{"n_layer": 12, "d_model": 160, "n_head": 2, "n_kv_head": 2, "head_dim": 64, "d_mlp": 320, "vocab_size": 2213, "activation": "relu", "norm": "layernorm", "norm_place": "pre", "norm_eps": 1e-06, "positions": "learned", "qk_norm": false, "attn_scale": 0.125, "bias": "all", "tie_embeddings": true, "parallel_block": false, "init": "normal", "init_std_qkv": 0.0165, "init_std_o": 0.00336, "init_std_up": 0.0165, "init_std_down": 0.00336, "optimizer": "muon", "lr": 0.00637, "beta1": 0.9, "weight_decay": 0.02, "lr_head": 0.00684, "grad_clip": 0.5, "warmup_steps": 200, "schedule": "cos", "final_lr_fraction": 0.0, "batch_tokens": 16384, "seq_len": 512, "doc_mask": true, "train_tokens": 139700000, "steps": 8527, "dataset": "wikipedia_en"}
Each number is 128 + 24 x the weight over its row's rms, rounded and kept within 0 to 255. Layers, rows and columns count from 0. The size above them is the row's rms in percent of the matrix's.

# layer 5 attention query, 128x160, rms 0.0959, rows 105-126, columns 0-159
size [104 104  96 108  92 102 101  97  96 101 107 102 104  95 100  99  90 108  98 102  99 100]
[[117 110 117 103 138 137 103 116 144 101 120 143 165 132  95 140 107 127 171 143 122 162 145 121  96 120 169 120 113 136 113 163  74 132 149  99 118 126 149 125 134 119 140 131 161 142 180 164 133 152 100 135 127 130 117  84 169 123 133 118 115 159 135 146 148 105  75 139 119 119 111  87  99 124 103 128 149  93  99 145 130 121 123 165 104 102 154 108  80 151 134 131  96  91 118  90 159 154 116 161 187 105 138 161 111  77 106  89 131 132  93 110 103 121 112  94 123 144 150 118 126 160 113 180 130 151 120 117 148 167 104 181 128 130 129 163  97 132 136 154  97 122 120 129 127 184 151 142 147 132 121 121 103 121 152 120 169 147 126 107]
 [111 145 141  96 118 141 151  84 100 157 112 102 129 152 109 124 141 122 164 119  81  86 121 116 161 116 143  89 105 164 124 108 114 150 134  97 169 145 125 130 119 115 113 100 145 109 134 114 133 127 133 167 102 120 154 137 152 100 136 147 110 120 129 108 128 163 172  93 116 112 151  98 169 148 157 129 141 108 188 110 126 109 120 128 160 118 195 111 137 111  92 139 150 112  93 157 143  89 134 122 144 153 130 153  90 105 164 127 141 114 137 116 119  92 115 175 143 125 121 110 162 140 140 125 123  74 157 153 121 118 147 164 124 123 114 156 122 137 128 130 146 110 133 164 111  94 113 160 156 145 126 123 154  64 126 122 118  64 171 123]
 [131 108 107 138 146 161  80 162 136 110 100 103 102 147 135 165 131 130 124 105 127 116 138 115 181 142  92 116 121 169 114 140 117 132 103 121 143 182  81 121 126 102 160 141 107 136 136 115 141 123 135 134 147 130  99 131  94 183 145 135 141 109 162  85 152 128 122  99 137 160 116 106 133 161 100 134 109 104 112 166  96 117 105 140 145 136 152 140 181 126 123 119 112 120 108  89 151 117 125 161 136 120 140 108 158 132 147 134 110  95 125 136  90 134 144 142 125  66 124 129  77 131  91 174  95 144 127 106 138 128 125 149 172 137 123 118 131  84 110 128 153 141 125  89 179 153 140 127 131 154 133 168 112 139 124 193 132 144 149  75]
 [ 74 124 119  88 119 121 155 108 103  87 109 124 112 148 159 118 137 144 147 104 157 101 144 131 126  98 162 141 125 129 153 113 142 171 115 120 143 131 126 186 129 129 131 108 141 135 179 152 131 153 126 140 135  79 136 143 108 135  98 125 131 117  82 115 109 106 127 125 137 154 121  90  95 169 157 101 143 113 162  94 107  77 123 112 137 160 134 132 121 169 124 118 107 159 144 128 143 153 124 107  89  89 146 131 122 141 135  85 102 129 131 105 179  91 110 132 143 157 115 141 101 120 131 121 151 133 141 149 147  86 107 114  97 123 151 102 104 122 116 155 134 187 134 129 167 113 124  84  82 144 176 169 141  99 114 110 148 181 121 133]
 [105 110 160 136 164 151 163 114 127 134 164 141 130 129 102  89 178 113  88 172 147 117  86 126 123 139  96 134 101 110  69 105 141 159 152 137 148 117 131 159  83 162 109 127 148 152 104 158 135 155 106 140  78 163 118 115 111 126 135 131 105 132 128 145 141 150 120  77 186 143 150 146 135 150 132 130 137 139  78 134 129 122 103 104 147 142  98 142 170 135 107 110  93 124 142  90 149 124 144 119  98 114 100 120  90 116 145 107  99 162 117 133 121  97  92 135 147  91 138 112 135 103 124 114 164 152 143 129 128 120 146  89  78 152 115 123 178 131 110 103 130 162 137 118 182 136 134 132 134 130 151 104 107 159  98 153 160 113 127 116]
 [108 127 160 130 131 140 139  90 109 114 154 145 185 123 146  95 101 110 139 123 118  91 134 130  84 104 146 131 128 156 123 158 110 165 141 197 153 129 107 105 107 160 145 168 151 113 103 154 124 144 139  91 125 132 140 103 101 106 137 173 116 150 138 137 109  95 165 134  71 157  98 156 146  87 108 138  97 138 113 133 141 136 119 109 115  92 143 133 134 126 133 141 116 107 138 104 132 173 129 149 117 145 141 150 122 136 125  97 134 116  54 135 136 140 131  88 136  70 193 101  96 143 103 125 119 123 133 172 132 142 150 111 168 124 102 200 115 143 127 121 114 121 144 145  94 124 113 148 129 114 113 133  92 123 141 112 142 142 130 145]
 [100 136 133 135 160 116 119 129 155 123  89 139 169 102 168 155 133 125 117 118 137 110 120 125 138 144 126 166 118 132  88 122 126 131 169 100 121  55 115  96 152 134  75 135 142 100 133 118  86  94 130  95  80 121 123 107  97 130 161 164  97 143 157 115 137 130 149 128 108 177 131 103 121 122 129 158 110 137 122 132 111 112 160 162 126  95 136  89 119  97 130 150 144 105 102 133 118 158 116 140  94 152 139 158 132  97  83 134 122 142  95 184 154 135  79  94 116 126 109 123 115  96 122 133 143 149 147  90 157 185 118 101 163 123 128 126 160 135 111 166 193 136 144 128 149 126 156 152 143 141 121 103 142 135 158 128 154 142 144 135]
 [117 123  97  84 153 150  83  84 122 101  85 152 116 192 126 129  94 141 127 120 159 152 140 162 159 104 105 104 162 111 102 142 149 138 114  84 141 127 122 152  94 132 105 129 115 130 118 154 129 132 134 177 159  89 120 139 107 131 130 138 134 118 145 159 135  92 132 123 105 123 129 177 163 159 131 109 163 145 127 115  72 116 163 126 139 128 177 140 105 134 165 130 136 112 144 123 152  93 153 131 139 112 140 138 135 112 129  95 140 146  91  99 108  97 107 112 174 114 144 135 133 129 140 135  86 141 152 126 184 125 124 154 146 126 154 127 140 120 117 133 128 140 147 132  85 106  81 152 129  91  98 111 104 138 136 132  51 151 159 127]
 [132 138  99 170 149 143 111 119 113 136 105 111 121 175 100 149  93 120  84 114 126  96 123  78  98 151 147 118 135 100 116 104 190 139 168 119 136 166 126 137  97 129 117 163 111 125 100 133 144 108 145 114 154 173 159 145 132 140  97 111 134 155 112 127  68 135 109  99  67 142 131 149 169 136  84 130 146 115 102 143 107 123  90 108 162 159 126 142  94 151 133 130 115 161 132 108 122 143 147 180 160 130 121 153 163  82 153  82  89 119 137 145 122 115 145 172 120 164 140 152  83 162 136 105 137 118 145 120 114 109  94 115 100 151 124 114 120 157 141 153 133 118 133 101 167 157 127 129 121 115 108 138 154 144 125 122 127 136 129 103]
 [120 124 109 141 149 122 151 141 149 165  70 153 110 161 147 106 113 135 146 135 112 132 140 112 139 122 130  92 132 123 160 120 104 133  61 107 125 155 109 128 110 118 130 134 125 142  84 173 121 158 118 105  97  91 109  98 150 143 120 148 102 135 131 112  82 158 133 107 104 140 131 156 104 146 144 143 136 133  95 103 152 130 149 138 121 117 154 182  57 141 123 152 144 109 125  80  74 118 168 104 162 161 144 131 100 110 175 142 127 132 107 117 159 177  91 160 109 122 111 162 119 173 134 107 123 130  98 130 103 114 131 151 149 124 103 122 118  92 157 117 138 156 127 111 133 168 110 116 176 160 118 157 138  84 120 125 132 127 140 114]
 [156 142 161 121  91 150 137 134 130 136 125 160  70 157 142 176 153 113 103 138 118 145 127  77 100 155 144  97 135 108 134 100  97 127 136 157 167 143 120 147 112 111 120 142 110  99 146 134 160 137 135 193 128  96 118 105 119 160 109  88  74 100 109 144 157 129 111 144 139 164 160  99 134  89 124 106 115 140 122 148 121  96 143 117 122  64 152 124 130 128 155 159 157 142 147 121 134 108 137 118  92 106  94 141  89 142 156 146 148 106 150 121 136 132 116  98 154 102 140 138 119 119 158 124 153 132 166 149 107 136 148 163 126 123 128  91 106 110 186 109 132 150 143 122  87 103 144  78 122 104 116 123 105 129 168 110 146 107 109 166]
 [106  87  82 153 125 142  99 114 158 169 132 157 110 180 107 128 140 143 167 141 174 113 136 123 118 128  89 198 119 162 176 115 119 138 115 137 124 105 144 165 128 127 124  92  92  87 111 127  97 131 142 107  96 133  94 137  93 151 155 121 166 143 180 135 121 128 175 147  99 148 164 125  97 127 110 128 111 127 133 158 142  90 112 122 129 129 130 120 142 182 129 151 112 126 138 148 100 162  88 139 153 124 106 114 104 110 110 160 155 116  81 121 135 142 117 129 100 118 178 152 143 143 124 143 137 124  74 127  96 119 135 132 138 161 113 130 126 122 109 165 113 126 123 138 103 126  94 159 127 160 138 115  78  98 114 120 107 129  90 135]
 [100  79 160 165  90 122 103 166 112  84  91 121 120 180 139 125 121 137 171 140 124 140 107 121 118 116 129 122 109 112 142 101 125 111 149 164 161 140 140 104  87 124 149 162 114 164 150 116  94 127 133  98 153 134 126 142 130 111 144 112  74 156 169 150 148 155 106 137 137 154 106 113 209 150  93 123 114 128 119 122 139 114 106 154 142 126 142 111  94  92 118 108 105 117 157 161 150 119 162 131 143 121 137 160 156 163  56 142 158 142 125 127 141 104 111 149  87 111 132 143 119 102 139  94 143 106 161 115 127 126 141 148  94 175 117 100 130 131  99 145 130 139 128 121 126 118  92 115  92 101 133 109 166 139 149 163 125 134 114 109]
 [141 118 115 146 113 151 108  98 148 138  85 144  90  98 103 127 142 131 103 146 133 117 147 123 151  96 109 112 158 124 165 153  94 153 115 125 163 144 123 161  74 149 128 101 129 151 122 185  82  83 150 103 154  83 131 144 132 157 176 132 122 131 124  94 145 123 162  69  77  77 150 114 108 108 138 147 131  98 103  84 136 124 126 122 124  95 113 133 129 171  88  87 113 142 151 121 184  93 173 139 129 114 115 114 158 127 117 136 133 132 121 142 110 136 156 143 157 126 129 114 156 114 143  97 107 154 161 122 127 148  94 131 160 151 109 123 154 161 117 127 140 156 115 156 124 145 152 130 122 126 122  96 112 180 145 145 120 107 129 151]
 [ 75 147 102 121 163 174 133  98 120 166 142 116 154 154  93 108 147 105 125 129 161 148 114 124 129 136  90  83 114 111 144 155 159 146 151 117 144 109 111 145 101 130 157 145 104 161 141 112 107  92 131 118 162 111 134 119 122 136 116 119 135 132 108 122 129 108  89 152 142 170 110 127 132 142 129 169 108 105 137 172 139 155 121 150 126 137 131  95  90 139  95 143 112 152  78  55 149 122 146 121 121 155 178 121 118 115 111 140 101 137  91 124 144 144 115 143 150  97 144 146 107 152 154 133 116 183 123 121 129 111 141 129 153 113 159 144 148 129 137  91  88 130  92 116 152 125 165 100  90 135  91 128 165 120 171  76 166 100 137 127]
 [154  89  84 122 160 106 131  90  96 134 122 118  85  92 162 150 145 116 159  66 160 154 154 144  80 152 125 115 141 159 125  83 119 142 133 134 132 118 168  86 136 121 128  79 135 110  96 135 128 117  79 182 158 117 120 136 119 144 122 143 158 121 159 162 122 112 129 146 143  88 124  99 159 188 141 149  95 110 157 145 153  95 139 131 108 162 190 104 120 138 110 161 128 139 160 164 113  60 134 129 115 124 101 119 119 116 133 124 116 122 124 153 116 129 123 131 115  75 146 116  94 113 123 150 126 110 102 140 113 160 108 137 135 152 128 148 143 121 126 128 120 140 122 145 163 101  99 142 132 162 136 135 152 161 120 122 101 128 125 126]
 [103 139 105 117 103  98 164 138  91 133 130 132 136 108 125 124 136 125 145 125 137  75 132 121 181 130 114 135 132 111 124  90 155 153 127 147 100 133 140 143 156 168 116 131 121 111 134 115 103 179 159  91 118 139 145 124 147 124 130 119 109  95 117 143 121 167 134 169 111 122 135 133 126 190 124 150 107 101 164 130 132 111 146 192  90  95 132 126 161 151 162 133 148  90 135 159 142 112 114 137  86 124 114  84 121 165 111 110 129 140 126 131 161 159 152 109 149 111 143 129 121 125 129 126 187 153 136 137 124 108 133 135 123  73 139 123 164  92  89 138  66 150 135 108 144 163 119  97 113 140  93  97  72 124 134 158  93 120 142  88]
 [ 86 156 112 136 148 160 137 164 145 135  96  92 145 124 163 141 106 110 143 147 136 100 158 113 151 140 101  97 115 144 132 130 120 136 124 150 143 123 120 118 114  82  99 130 159 149 106 114 147  77 127 110 124 128 154 163 162 161 115 128  93 117 187 160 121 126 129 143 134 115 142 116 110 156 127  81  98 123  99 121 141 144 117 138 133 149 121 166 138 142 149 120 133 105 166 144 152 121 157 113  93 115 143 137 124 114  77 149 139  99 180  90 131  84 141  92 166 153  76 157 145 113 116  94 150 118 149  99 125 142  92 101 150 124 142 142 136 112 102 120 102 137  89 144 139 143 108  50 128 139 126 153 123 128 156  91 167 150 126 170]
 [180 108 117 152 149 162 114 143 114 140 109 143 131 129 113 122 138 148 150 131 152 169 122 137 108 135 147 175 176 108 119 155 105 128 129 109 134 150 128 107 148 132 123 172  94 145 130 117 160 128 138  96 152 185 106 125 119 123 126 133 123 111 140 140 135 137 124  87  87  83 130 117  99 125 140 114 115 155 131 144 130  99 171 150 166 163 120 140 158 156 108 150 154 129  76 134 136 148 139  94  91 155 112 129  87  83 127  98 117 161 133 107 116 123 122 162 145 106 118 159 118 112 113 127 113 157 169 122  93  90 136  62 110 112  81 173 119 142  81 151 156 116 126 125  93  78 119 125  80 108 151 140 130 123  99 106 138 110 126 149]
 [144 101 136 108 121  92 179 150 106 138 170 142 125 114 154 114 123 174 122 138 113 150 114 111 102  73 107 160 117 102 164 148 121 139 123 117 112 118 124 132 110 142 136 108 108 148 156 157 124 113 119 106 133  99  69 152 112 126 133 183 131 163 133 123 101 138 178 121  65 173  97 159  99 148  87 165 125 157 101 170 128 115 125  96 106 163 143 122 149 142 133 124 157 105 137 127 135 133 136  80 126 153  90 177 124 102 100  80 146 125 120 130 164  98 167 131  96 161 124 123 110 115 147 136  99 157 137  91  97 141 138 123  97 131 124 123 131 144 112 146 127 126 141 146 134 120 103 110 129  84 136 162 102 108 136 114 165 153 150 129]
 [144 136 108 127 108 113 108 133 151 109  95 106 176 103 147 137 103  99 126 144 129 134 118  76 103  93 157 182 124 160 122 139 122 149 130 132 127 161  98 120 105 149 134 152  97 127 149 120 133 154 145 149  91 131 139 123 128 100 154 195 155 104 150 115 161 168 127  90 169 113 117 117 129 105 122 176 151 144 167 130 126 108  99 103 116 138 122  59  98 107 115 121 121 142 129 127 124 171 152  95 123  84 143 130 107 118 162 152 101 161 142 140 109 117 148 164 130 140 143 127 144 103 147 136 173  84 122 109 125 112 144 111 101 154 176 145 125  92 136 145 113 103 118 126 115 139  84 167  96 163 122 120 118 132  93 107  85 143 115 153]
 [ 89 155 119 129 140 187 113 102 125 156 100 130 107 118  78 143 121 132 138 138 123  85 141 109 189 141 137 144 138  91 164 131 102 121 124 115 103 134 105 129 119 148 125  92 134 136  97 143 119 167  98 147 146 150  80 178 134 151 107 191 119 134 145 105 149 124 137 142 166 176 102 102 122  79 103 144 138 185 156 133 124 111 119 146 135 113 146 128 139 149 105  99 119 175 133 129 142 127 122 115 105  88 123 108 143 126 117 128 125 138 162 148 123 141  76 147 100 135 139 113 127 118 145 132 142 149  73 107 137 200 170 113 124 105 113 140 122 137 126 131 114  94 150 115  91 152 156  98 135 138 125 137 139 110 122 121  67 132 115 121]]
# layer 5 attention key, 128x160, rms 0.0931, rows 105-125, columns 0-159
size [104 103  98 111  93 101  99  96  96  99 106  97 106  92 102 100  96 106 100  97  96]
[[156  97 143 122  80 142 136  94 104 108 148 145 111 186 138 122 111 136 119  97 148 132 117 129 170 181 102 108 105 108 134 114 147 161 110 132 171 124 116 147 136 129  82 130 137 158  83 113 160 141 127 201 124 139 198 131 112 129 138 121 112 156 136 140 109 141 103 136 103 132 120 121 114 127 142 160 157 140 136 113  84 121 114 143 144 101 160 171  96 141 142 133 155 137 139  89 142 161 151 109 108 100 124 155 138 135 120  82 120  94  84 121 163 127  96 138 147  96 141 106 145 100 112 128 117 126 107 127 127 107 135 122 186 136 111 137 130 131 146 106 129 136 136 122  79 120 162 156 107  98  75 151  89 104 152 117 144 133 115 163]
 [158 160 139 121 126 123 126 138 118 132 115  95 112  85 143 141 130 153 135 127 111 143 139 105  98 131 121 147 137 112 102 132 118  84 150 148 127 105 111 110 119 132 133  90 108 112 141 171 103 105 116 135 133  92 164 127 148 142 107 118  82 134 162 202 139 165 127 106 150 113 141 135  98 118 151 146 146 131 128  99 163 169 124 126 139  95 144 127 121 123 118 139 170  91 146 126  79  78  95 128  73 139 154 139 151 176 141 138 135 192 179 141 121 146 153 157 129 194 119 151 169  75 127 114 112 111 122 137 120 102 110 104  99 113 133 130 135 144 109  99 143 137 112 114  91 115 134 116 139 170 129 160 128 129 137 101  95 156 103 104]
 [148  95 116 204 126 117 113  64 133 153 103 133 122 131 154 124 116 117 130 124 138  98 168 111 165 140 140 127 182 135 178 121  95 151 156 110 135 152 185 139 113 169 116 137 128 153  96 150 122 127 167 118 127 107 101 156 127 115  78 134 112 111 116 123 127 121 117 127 132  91 161 135 105  96 114  97 186 131  92 117 101 121 126 151 165 168 139 130 130 129  98 111 135 123 161 108  93 131 139 172 176 114 149 117 150 125 134 137 138 120 151 158 119 156 118 164 154  90 113 111 153 139 106 112  78  86 136  93 155 116  88 132 128  72 150 120 130  75 133 123 126 124 139 122 123 114 115 103 132 144 116 151 120 136 126 129 134 113 145 142]
 [101  80 163 164 101 103 124 115 131 107 151 130 138 145 137 140  55 131 100 147 149 132 108 149 120 122 123 170 142 144 132 150 135 129 116 135 127  97 130 121 126 146 141 184 136  98 114 115 129 131 150 143 120 118 109 112  93 100 168 107 115 101 126 115 124 103 150 139 101 101 143 126 126 118 140  82 144 122 130  96 137 156 132 126 141 118 106 128 106 160 128 151 139  95  99  75 112 164 161 129 124 147 122 170 112 149 158 132 121 117 135 126 141 143 179  82 122 133 188 191 142 141 145 114 157  91 140 166 125 131 129  92  97 157 147  94  93 145 114 118 128 129  87 106 119 132 107 120 154  89  90 158 116 151  66 132 139 148 146 170]
 [146 124 130  94 106 124 142 116 116 151 159 145 125 116 115 149  97 154 120 121 108 108 180 161 171 122 137 109 143 102 118 153  98 107 104 127 100 139 130 144 113  63  79 143 118 102 129 127 185 137  70 120 133 139 106 102 126 140 176 148 142 116  81  75 112 162 143 150 154 109  93 144 163 116 117 125 125 130  91 135 148 140 130  94 168 155 119 130 101  94 148 153 114 100 112 136  76 180 154  87 103 157 185 142 141 146 145 145 125 133 158 145 131 117  99 155 146 137 162 132 124 149 120 107 128 126 160 123 113 131 160 102 139 111 140  99 118 111 132 134 116 109 139 125 152 130 104 123 147 136 187 100 121 164 118 147 106 126 108 144]
 [120 149 142  60 147  94 139 100 151 120 142 157 109 167 136  87 124 130 132 134 171 129 193 132 116 154 117 149 109 130  87 116 109 116 125  92 113 111 107 134  79 132 128  70 135 135 155 147 145 134 130 115 147  82 150 132 133 137 143 133 113 143 115 116 144 152 143 157 132 151  94 108 160 134 159 145 133 121 109 130  95 125  92 109 113 141 113 153  97 155 133 185 123 101  83  82 120 128 139 137 120 152 134 112 107  85 131  70 160 155 100 127 130 115 100 131 129 160 145  83 118 116 101 156 150 132 111 136 124 130 127 187 150  97 127 142  91 108 180 137 155 155 127 125 105 141 155 110  95 173 121 128 136 122 136 117 161 145 140 146]
 [119 177 207 121  90 102 135 112 172 118 141 150  78 120  90  79 108 114 126  90 104 143 131 102 128 134 154  89 109 130 115 103  87 119 118 108 165 161 143 135 152 127 129 111 143 126 160 181 137 149 149 129 122 152 142 160 151 149 108 118 166 115 130 118 178 120 139 158 102 126 114 126 150 151 133 147 118 107 107 152 108  94 174 133 138 150 123 144  83 113 148 101 154 116  93 125 142 114 131 142 151 143 112 140 114 159  71 129 119 119  79 137 162 127 123 167 134 127 156 148 139 139  82 131 128 127 135 143 100 143 162 140 131 113 124 141 132 122 127 105 101 134 100  73  87 109  96 135 125 121 150 103 122  96 131 166 146 133 132  91]
 [146 119 131 146  87 120 128 178 165 120 143 155  83 153  85 148 156 172 100 176 113 185 156  94 123 154 108 143 158 112 136  92 143 120 153 132 173 140 146 127  75 124 116 118  96 113 119 130  93 127 158 117 103 104 111 156 128 125 134 113 131  78 116 117 121 137 125 168  97  99 130 109 115 136 130 150 159 102 129 169  99  94 112 118 128 139 152 165 158 124 103  98 142 124 133 145 144 116 152 123 102 112 137 125 100 163 132 148 153 121 133 134 130 145 176  97 131 114 115 130 136 109  91 133 144 156 144 106 114  85  68 111 128 133 122 130 109 158 138  71 168 153 116 113 149 143 162 127 120 152  98 108 120 112 137 127 114 183 120 160]
 [127 111  99 149 141 150 126 135 131 115 133 118 173 211 128  74 135 132 137 110 152 118 104 114 135 126 147 144 150 129 111  98 121 102 150 141 142 125 117 139 159 125 166 151  35 146 161 141 126 131 110 141  91 116 105 128 124  95 144 126 123 121 136 163 177 113  99 137 144 121 170 124 132 133 106 116 129 131 104  97 133 129  97 158 138 176 176 155  62 111  99  82  81 145 109 108 116 121 169 152 120 118 139 153 158 144 138 141  97 132 125  88 117 137 103 155 159 135 105 130 159 147 128 129 118 131 119 145 151  97 124 111 137 161 138 110 148  92 114 156 148 107 138 150 112 140 137  95  93 145 123 142 119 112  99 157 134 123  83 132]
 [ 79 131 119 124 193 135 126  92 138 162  68 111  91 159 157 155 124 161 117 152 160 131 114 128 122 115 149 113 137 121 118 133 120 152 172 156 134 128 161 143 130 152 160 109 122 107 100 128 115 140  57 116  99 123 145 114 118 173  85 134 147 110 124 127 114  96 109 142 141 167 142 138 121 143 170 165 134 104 137 144 106 129 109 145 155 120 158 151 114 128 130 141 123 173 155 129 121 120 123 137 131 101 117 121 121 144 147 150 122 118  93  65 115 147 157 114 114 144 147 156 115 119 123 102 143 153 120 124 179 116 166 131  95  94 130  94 152 131 155 100 147 114 109 141 107 140 130  82 110 127 100 128 137 120  57  98 113 161  82 132]
 [146 120 139 117 143 126 105 142  79 141 154 168 119 126 151 150 157 145 125 135  98 140 136 149 136 124 103 161 112 109 134 143 157 153 114  67 107 128 129 119  99 131  88 133 139 121 136 151 118 124 143  96 136 136 194 158 142 118 141 110 148 155 119  87 158  98 125  62 117 181 128 155  88 107 134 150 102 160 173  71  99 109 116 166 144 155  88 122 116 111 103 110 153 134 111 169 102 146 128 128 117 159 116 133 139 129 165 114 122 128 120 107 172  98 155 128  77 121 133 131 126 127 187 113 119  99 165 123  98 106 116 152  92 125 147  76 119 145 139 120 132  83  86 132 137 123 131 138 117 144 135 130 165 107 145 143 130 141 122 115]
 [175  81 136 150 150 127  95 102 171 103 108 143 117 123 139 130 115 163 144 141 155 132 137 165 128 101 126 117 121  85 118 121 106 134 105 128 176 159 110 118 151 119 147 136 135  99 119 116 136 165 120 129 168 118 123 143 133 106 115 163 157 117 126  79 136  73 164 158 104 118  92  92 142 140 136 142  93 140  91 129 101 154 106  95 118 129 145 126 118 139 134 132 113 157 127 134 153 118 119 188 139 110 177 129  96 142 125  73 116 142 158 158 164 126 129 147 107 129 110  88  87 116 115 124 101 171 112 103 110 140 106 104 196 103 166 102 128 156 182 126  99 140 138 126 129 135 117 157 130 127 126 156 160  94 104 114 110 138 140 133]
 [125 116 131  89 136 145 117 119 129 140 133 135 124 137 142 142 129 167 170 110 128 158  70 148 122 147 172  95 142 155 102  68 145  97 111 100 139 138 133 127  77  86 134 169 112 112 149 126 136  98 160 109 120 126 130  86 151 125 138 105  92 145 148 148 128 153 100  74 101 128 115  98 110 123 122 112 101 133 129 138 139 116 118 184 152 136 122 123 132 171 142 138 149 158 146 103 157 141 171 108 132 139 161 152 115 149 103 147 108 129 104 117 100 126 135 152 146 112  96 173 102 171 142  72 154  89 135 119  87  97  84 154 148 126 135 145 133 126 153 145 188 105 126 125 121 117 125 138 152 134 105 109 158 120 118 119  94 102 169 134]
 [118 143 123 126 134 101 117  68 152 139 172 147 155  83 127 129 173 160 105 148 123 104  94 108 174 126  88  84 153  92 114 110 121 107 129 121  99 139 136 137 134 132  99 137 109 141  99 136 133 147 127 101 113 178 119 139 157 191 123 143 116 107 114 144 113  91 142 150  84 140 170  93 130 151 112 142 123 113 123 153 125  90  94 122 146 148 165 155 135 147 102 116 142  82 177 135 127 140 115 124 105 132 137 146 145 124 161 164 108 153 145 149 103  80 115 120 112 146 148 126  91  77 143 165 126 131  87 136  91 107 125 113 140 138 125 142  98 135 114 137 105 146 129 160 152 156 129 137 141 131 143  99 109 120 129 133  79 109 169 175]
 [134 123 104 135 108 131 129 118 152 112 125 159 104 177 132 153 115 129 116 140 119 109 114 108 117 129 120  68 148 122 140 138 133 120  91 130 160  95 109 130  79 140 143 137  94 161 148 126 132 163 116 129 165  84  95 113 168 100  98 102 125 148 135 123 134 119 124  90 164 150 138 148 138  64 119 123 185 137 109 100 123 124 137 145 120 142 148 168  62 122 117 147 122 130 128 143 110 131 127  98 101 121  72 120 129 129 167 144 169 124 118 122 189 133 134  96 142  97 119 150  99 148 128 178 151 147 112 154 141 180 162 139 130 119  84 110 130 117 165 160 123 132 142 152  81 105 112 138 103 106 145 116 156 126  85 134 150 135 156 142]
 [140 134 131 136 122 158 107 126 147 174  90  98  90 130 130 120 133 124  93 155 126 128 120 157 156 129 126 104 118 123  96 106 144  64 121 101 156  99 121 156 148 128 123 122  87 129 109 124 143 125 136 128 136  81 154 103 139  95 121 146 157 121 157 119  98 107 145 138 146 101 136 133 164 105 137 120 157 112 140 168 152 153 126 139 144 113 111 114 169 148 134 113 163 127 107 178 109  94 119 158 157  86 130 103 115 140 177 134 140  98 150 153  97 117 175 157 178 123  97  79 132 139 145 115 115  96  92 159  74 120 131 115 120 137 177 136 135 116 101  90 133 176 123 125 140 132  94 157  90 163 127 135 105 116 149  90 117 121 134 167]
 [108 109 148 120 128  90 114 168 165 131 134 101 156  91 128 116  82 136 115 157  88 126 152 169 120 138 137 119 134 173 145 114 132 127 140 124 149  73 132 135 123 174 123 156 115 165 120 180 117 108 136 100 168 107 153 149 121 110 161 155 155 125 104 107  89  94 107 147 142 112  92 130 159 133 129  88 117 149 137 177  91 109 199 145 129 122 102 137 121 140  94 107 134 129 143 116 120 103 121 101 140 116 139 107 138 117 131  81 141 139 132 137 128 116 125 137 121  99 143 137 106 109 105 160 130 178 107 153 124 195 118 126 120 110 105 129 137 143 111 110 149  88 160 102 136 143 133 130 191 139 165 131 142 156  84 112 105 103 137 141]
 [ 78 104 115 123 137 180 172 105 105 103 138 119  82 162 147 121  92 122 113 112 123 136  98 102 152  87  98 113 164 104 144 131 108  95 121 146  98 139 183 165 110 150 169 135 161 179 129 109 141 131 133 126 141 123 143 149 110 132 169  95 105 158 132 106 136 120 133 130 118 104 182 121 139 123 165 127 142 120 165 112 156 123 154 106 135 141 122  98 124 143 129 126 156 119 157 143 134 109 119 103 129 108  95 125 161 123 102 115 118 113 114 132 114 126 143 109 101 149  80 160 127 127 156 131 133  84 130 161 135  91 109 146 146 143 129  92 113 129 139 109 123 179 107 111 166 120 114 141 176 140 172  87 112 153  86 166  92 129 166 111]
 [151 132 109 130 181 189 108 126 140 112 162  97 136 151 120 109 162  98 167 141 101 149 116 130 104 156 158 150 129 119 136 156 142 137 149 122 176 151 137 130 150 108 110 106  96 107 113 137 127 114  95 148 130 152  78  96  89 140 177 111 163 131 120 140 140 139 181 124 127 112 117 143  99 131  92 133 166 106  83 156 123  89 119  92 101 125 121  95  96 164 132 184 133 146 109 123  98 115 113 120 141 134 160 156 142 119 107 171 111 127 146 165 115 104 178 122  94 123 121  94 102 128 111 176 101  90 125 104 124 118 110 127 133 122 145 140 128  98 143  99 127 118 115 106 140 125 150 146 105 117 145 144 105 112 142 198 120 148 120 134]
 [ 78 135 132 166 155  99  84  81 194 120 153 109 124 123 149 121 138 131 126 128 174 118 140 101 136  86 104 143 137 143 107 117 135 156 125 123 115 127 114  94 142  95 130 153 141 107 124 111 134 164 129 111 128 147 117 162 109 162 147 134 152 109 155 131 151 136 116 117 152  93  99 129 129 113 158 161 105  75 144 119 173 127 142 158 111 105 102 150 126 149 153 180 110 148  81 102 104 155 104 155 130 123 135 144 126 113 144 128  88 149  93 152 149 150 158 100 123  82 132 126 104 148  67 151 158  89 100 124 138 140 129 108 154 102 124  95 150 101 101  99 160 137 151 104 107 132 133 148 164 155 147 105  82 117 152 127 149 121 111 137]
 [164 127 110 133 146 103 165 160  95 130 119 159 145  86 118  92 124 134 137 121 152  89 130 110  93 159 151 114 134 154  94 121 116 149  99 123 149 125 114 111 129 150 171 118 126 118 123 191 131 112  97 202 132 101 146 116 133 136 142 130  69 112 141 169  93 145 145 109 111 141  97  86 151 134 134 102 111  71 135 129 162 136 132 109 152 119 175 118 133 129 126 123 106  94 113 183 120 150 135 124 152 137 136 176 122 130 127 132 124 130 115 135 134 108 107 145 154 124 192 100 130 128 129 116 111 109 131  97 103 138 116 162 125 133 126 104  94  96 112 104 170 147 115  98 143 123 151 134 158 124 112 176 169 121 108 160  89 128 139  98]]